Part of a small language model's weights: MLP 1280 SwiGLU, no biases in attention or MLP.
Each number is 128 + 32 x the weight over its row's rms, rounded and kept within 0 to 255. Layers, rows and columns count from 0. Numbers have three digits each. The size before them is the row's rms in percent of the matrix's.

# up: layer 8 MLP up, 1280x384, rms 0.0474, rows 489-502, columns 0-63
# down: layer 8 MLP down (transposed), 1280x384, rms 0.0475, rows 489-501, columns 0-63
# gate: layer 8 MLP gate, 1280x384, rms 0.0475, rows 490-502, columns 0-63
up489 103:141112083133117123140137120121139124058137171170172116132159105121143141100164147103144178082137067129138148173168156120173163162098146139131137157179112107096115133165142105155175197091115111
down489 100:136113125093091165122165121142121096134143084110129102087118187217049108112123153139084198137124146123115142124150114131124135155152192127177122105123123092165130081176124109064137089097139132
gate490 096:153107085089122152136122147118111116149086111127113134168166083156088112089150189069139138129167127138124175071118169135128201104061124108093128119172122132127122161131150126091132145159115108
up490 093:109160122163053157149184131103138149113077123117153150119094125194088090124100104095037154116140089093157109142105145082103179053135069119085112126161143169157020151127155163114140170078091072
down490 098:132154070081102084143223175111103146092081121109146090163103109129123130135144155126073128126179131129153114123148083128123098087087136132107188131152164114129107137158115115134115154140113136
gate491 104:134060117128078112141140133190152139136150123146141128131150132081185149141210171106129118107147141106130044157132160136150119056152093133102083150145074160130101107127120164150164150112096112
up491 100:118125152155129143095116139131110114126061146131165162162131062138158128109167105152098117135121087154110094113173119157178108091122127150132148170114072154128112103077115100163125129148126118
down491 106:101141089152118151141207100105083160084118119098156143086103115079131102088141072117105148115170140147169098130144112177123139180099120105154098184133115081130135134112126127153141081168158136
gate492 102:126124166125071083147201181107158112187096139158146098086153094104114146144108129082102149115124108172071125098126113132131066111104160096115136168120096133107148093117115118156159149066103150
up492 102:172080094062145136101154126150123186181130135096196127078126197126133090127163095144161105124084133167076121154130137137095109194112127146190119149088166125074117144150116080118088134174170122
down492 105:136131148148146094112099114088122145145112108113142123137123084104107127084180126190114102146175155158149143105113131136171141070113113119113055050114181097116134154130141093137150216091247099
gate493 106:123091119085141196131093121095087128129107112083147212177136125111115151122176120127140133110163161104181115149154116112121112067138118132109135125169128138126130157070089137161128067126176130
up493 102:110125176173094152117178090111116150092141111157162095186063120124141123084104174130121123091077139105099125105154197089167092118153109182110129133093155105083131125146165175140099165087081097
down493 105:118131165121170090135094123123094138059086171153137161130146106146153052110175106120080117150073181121126119167164160079124083124142107165139139105117186132137095130131145102125211169131150120
gate494 101:075103116191133086120088164120160139154130137118156103054092115110132164127097123130094132155065110111099072114166087102174116158075099151104148118169092153145146101127163184091071184124105095
up494 102:152119071178213104118144088164127083137096093166158140140091108143112096086144141125109134110083140099103079078073180106102108104170058146105112153137122123133135229129122125120155107084176164
down494 101:134089094104208085140136099178144119114145158149098126119094147091076106132101079078161113138118136153086131135093157152138117137109171137182161137143154131104179174156137139093122157144190140
gate495 105:173130086077105073131159150139141102123109114135098103118203144079163051177108151127086178138086127144107109149140162145113119144104089049117117140158109156158131155119128154128164097135188119
up495 104:131117103139127143081086153131143087119111181156088106158134150189169105069146166151101188098128160183149131059116149115099120126108101164178103187124130082092118129120142079112149100175140077
down495 104:109137107163096146114136165148130179152171106136138144104152082165153181138121151095179130188148154120175143080107114122140069147130155137100106144136141102068091139114121083153141103127147055
gate496 107:099158102155169100121116110177109101210110110137111185119082145170145113098151143173133110140130141150152106130186161131109191143089111091089060162164072071108101170085112163156100156189087155
up496 104:168118104092088128119107131114105103108104149088078141117161100088152142170112108123122103093160149150124121118107121101169108099134125142120122055124121123090109123120125076072130183116117112
down496 105:181128112099153082110074136110172059060091142114153108145158139168087104128111076094157091121169098096085109119178115149182097135094123120148054137189104085099110115100173112048150119142182108
gate497 094:122151133140087099085129119084074130133151148158142121142099180081122162127042118115118185120168105118151103155141151117122169187133163102097144119106130149170105075073190111116132156148135097
up497 096:129140098100135152164139094164156117176141144117131140136078096203127090129126130129120129152115156179138184139158146114131130171133105147154124113128103136106083129176118136116164138071166108
down497 095:098126175117082132077140145157103173155109212119176129127066101161166145134143102131163116102148153143179158099115138143150148129124146103095170147080108199116159078114142092145103164095121120
gate498 104:127104089135121039185134153077153112149207175091104141083150061121153139194209104110133142128109164094093142106174078090123090151076140083079110156176131155141121160095113130125126112080163110
up498 109:088119165152086135133125111167095143111133126170168092150183174162112095143093225175170163176143118125141146180109151120095116134140182102113127159119145095163112123085144137176082136153083173
down498 102:128096148129194099074141094126160145181114100200128071155134139083093080142088165136119114180071160155141153108069146124076129124150117152151143128122111126078139087128121126125137153087114153
gate499 094:174135064173029104139117121095087124103120149104138162133181138125165159098123158148151127115113133132130098151072062131080149143071089141132068167184181108079178162114117188105158158114082097
up499 094:130106113097102158134133096115136154166111142135075144138149149093066176135092131179137081111119134093203148223146159111118143092144091101127089087085125156160130109100116112157144133067144056
down499 090:095170091185072184196144117176137116113100117162130157099150131160133096076174100093124145152102124139161126115173109117149100179156086164150127231124080133050149120163084147107135189125184099
gate500 096:166152161106136176114121125108104103091156141096136154132092119109157078109114138088162180106130083148067188134169141081075128145119153184116033135125131093173115065129099085090151178104129078
up500 095:075173136124128153154036155058099116096119074124086136146113110081150057160077174118194148097138079129134093112142159125151161105067132185107108097132104074145110132164092136085159133116102113
down500 099:138167118170127119069142154117094165138145111085080140150132108191141091089165162136146149166101115159036089100087143054082162110110137135121128117150135136184184085136109109145114154094125119
gate501 101:139080165117123111146174103077087130114116123107114102078101168143117152168111152142104101085105171057159135152131111156135152188110111094129115113142133138170102165139138169124109114115142181
up501 101:107101125105137149071088124136149147084137225135081108098153110110082114148122128098122128105134176161142120132190154139090102104068162076073147143195116113119163072132108130139127154121099132
down501 104:103128129131119121146032150193155122104113151117068128116079062096092118092218156081146127082111138097136143139088122149128179116148162061131146143160159111164155115129116193072102101154059151
gate502 101:099135164099110211168110208108114235168135089181143107145169077139124087139144158107126060088142108116145141104153116197088083111139079152107147127117166092152101107117112098165092138120188159
up502 100:152074153119133143102195091136166101111147137113149061180129108083139157111157156204085090127102166182188137155113165139102129148143122108160109113105122141136132115101151123149128151086110119